Each number is 128 + 24 x the weight over the matrix's rms, rounded and kept within 0 to 255. Layers, rows and columns count from 0. Numbers have three digits each.

# layer 5 attention key, 96x192, rms 0.0506, rows 51-95, columns 64-127
111123151098108160163122137107171129121117079059133136163133139167104130101183100117090159158161121112136173139123181117156162105154136148120155130121129104094127105130115106135146130136090144
137094133119114123138114097142096140122112118110151108118123121170157135134152146134151138115168120179119155088172192112128143107137139100128146136090117097116155160114196097142127156100124156
137104132168149145160139110106138133116065150106112159131144142158125115121138207156121159052129142176136212167129168062128115143115138060069112155107082079196136152166135129132146148105150129
145177120110118138144134130106157127110117157108098120110108117130144131152171110104149148112092118112141113134103119119142124133103131141130130149131126134130122142129059156127149115105106097
120117146116131128150136112109142147130118105099120136137132140150136126119168112163110130142149120150121125123138136118094149127100126146125121122143141115108141116158163093103153172131124149
118099156122101086133168106125148123148111144132145127173137135114115151121136127120116139133158148194088136121139135117141132105120157120139172131141064122156139146110117156132164152096148126
156111109084106124135077088106110132162175088147136135162135106072141146152111098103150118135149140130114087129105098109131133147081109108138120139122123143062132110134134150132093157137149129
116124142138133140169095149134097129125139120145132113107089169119111102109146152101067139142134117137132127145130116090093122138118148144163097176165145114089135122121128111073131141145095103
140103103133122131115132143150097106141134145150132114099143128093117130126116145119133107097091113142121135158104093125159142159133102110128156090123132139146129166119132140129135120124153125
098139138115131156126126091074143157125132111124151129140130127138122118112132109108096124112145129151124171136124089081100144142136091143098145151170111118129139112160129113134116175187124106
122135140114137141155153147126141152147100122110117117148112141112115141116148103148143157101121154132144128127114143122099141162118127116129127147169155109115172096126150112131128155113147142
164125093104143113128116127119122102111137129146134149141124111123137118138136145128126106136128132139130136133127127135141122118123109108144133123129124114140143148094147140156114131124157139
108161103126127138159163149114132156118131122118106105131103120143145120111143147159097152109155129163116085154114133134150133093137122122131080142116100131118080135132121115130140124130131118
160157156104113119142110157108126139151144123127110125136115143113115116114157125132139139126134153115132176144110114102111178109149162138123147175154138151133122130151148135110127148132104128
136138091126132087099116155128102122126101139134143114130114155126138147120103112094149147142146114098077111150153120141136119127137100122147146101152169140153135155109132154141118113085130131
145133099151106111107084170185127123067165203140164109127150097085119105157077164139143098105085082132134086143102139126184075129182125085125152141140136136203115153083118173090136120157159117
156167123134099130135142162110127128101156160121134155159163139136127136111127120164078112103130156149128133141120134140091110118113107117172184195106103170117154142148095130098095127124159100
116130151152165129141118148104140120166135129154124144130117132124114117115139143113125126142114130094123065123117125124105146176131127113146128104132133118151144094134128156152177137127116117
109105141147130110141104116101119112124108145112176134108120128125135128131118122153113116119133136147116106126134147130122117131140136115121141161136102139134131133134135129129117154117147151
105157101110115138149151097114146123142126118123091158148076132140152157123127148128128183092089103120132094134102150133122158128121130136138149166170074138140116132149149133149133057137147103
132196140133113136124130142147135127120113131129135111163119088125131140112135127128143106161105104117121115120163096103135126155108170132098186133102093125087147118118087119094142113113147150
099109131141162126108135126124111115118112159113139123146118133138127125127111138128135143132137101094112124139116120123119151112124120137137125144134130128125128127124112118144108152123110135
068098178115185107133131144105154173150114107088092120168111085163165178071167125193093164163131139115135109175130135110138149184108127150123093122148144117120185102129128069132182152129063101
156160152131140150131141134174133135097070134134137142104106145132132159144079142174131120137099129129119095118148152110144127151115128151122159152102122132140126136156170124115120106122166156
083119139121113122147139134132128135126106119130114138132124148125120139104167118148072126118127164157102131136143098128148150125131105158107136177166141145127096140101139118155141135144127168
115104122119127114135127121109148151137143138150131127105156146135115118136121136107096098095125131132110144127142133109121136128101137141144127108124128118126137135112120130121145124133156114
157132083168093133104152097124102110132152161146137148103159182088150118164133158095114092116146106126123073138153126130130112062180118126164137143089119109111109154113141168089124127093146162
139125100136102131129122121149117113127138138120121112143137138114097098127138160120103117104143118138097127111135124104135136134138128097126138115116117120132144164119108127145102119103133108
106118121109131123153137147117172140136121152134115131171133111159157164125183098141153161105129143086135135123121150139108142158130152175109113161141146141131132107143125099123127153139099121
131142139140128134132147118125141124105121134149116113125125125140117135158125143114143143139131130169087132085147123102108131123134088130138138107142144112105136133143148121171144170123146161
235114061164112142013123130191057043076145207156185089088135163050119111196018195121150056094091094132128084068149127108164062093165124087201169101084099138124114213091096137112089084064202156
140138095160147109104118116138153099132161124131141133121152136120111085141122164143135130129114117145150141118168132127131127097116099134097135071138120109138147127118116096146111142079125161
126164131117137118173156127087128150111112119128148146083121093153140142134146110108134124121112134124124158115120134133153146147110151163123178155155124143158088121145116124142108123130121090
151100122170128119096112110122139103116168151142149075109137143110118096148103157087106105099107115107119106112153143136132140141134109105135128097143103130128154155110092135160105105109126127
145119116150115082108141111164088105110128133119134135108128108147155138143093121156088104126101135163132099110170100118175121113153096080133113091112079110110122164106142156148113102108125127
097139136106118185140120153149149140138132114104141154110107105120124135080154105147154149133137148141146143136126134137114183151149141150123127138162141130141078102170125132103141128158115103
094117133118115107125117123146109140135162155147133111094118135121140108164129098087104135115149099112154142076143135101133098151110129100145137151112122125133133125131165124146154117105157103
169101112165095115082124103137121085147180133154149112092149130058110103156124158140148101113121112146109139112212115116153109089153076094143146096059112125115083144101134143121103098103156131
169120153144140110100087132128139145171100159125104074105099118102116156162119135146130125144108124097134132140122117132102122093145120164131095120156099085097085113126133151139124130133118156
132144155090148119118144116099115136115144120105126140143138094144154131098134103199097136141144145121122157143126128138138139149092174129104105148111119125098119128184153111115112155129126125
141125129101117179164144111115123108082081114126154121139134130093113183167129130110113140075158130136112141128114145127170106142143125112094133152141110122135102139167127131089134132129156147
113103149118132126149121105131103140088145086120141139121162150154096082105141093119062150122139103074177129104134123140130161091135114126109122114101112121139084109130089106147126131079129132
144131100120167125139148164112129154130086122111092144140147108163131100114153100119135194148147133132110156135127116145130123145140127171076112120134113117112142100150103086124155139116089112
144087073126101117118154089137138097082134156131167116125103122117142111166105159125111156137138075117146124102131068123158092121139094124121106099092147121103135158121119145149125104156136143
138158158129135108154182171150139124122083146130115146130112088132121138130148131137148120145134127077119170136125087131119113168097160142109174145066125114137126118140152096102096142117116094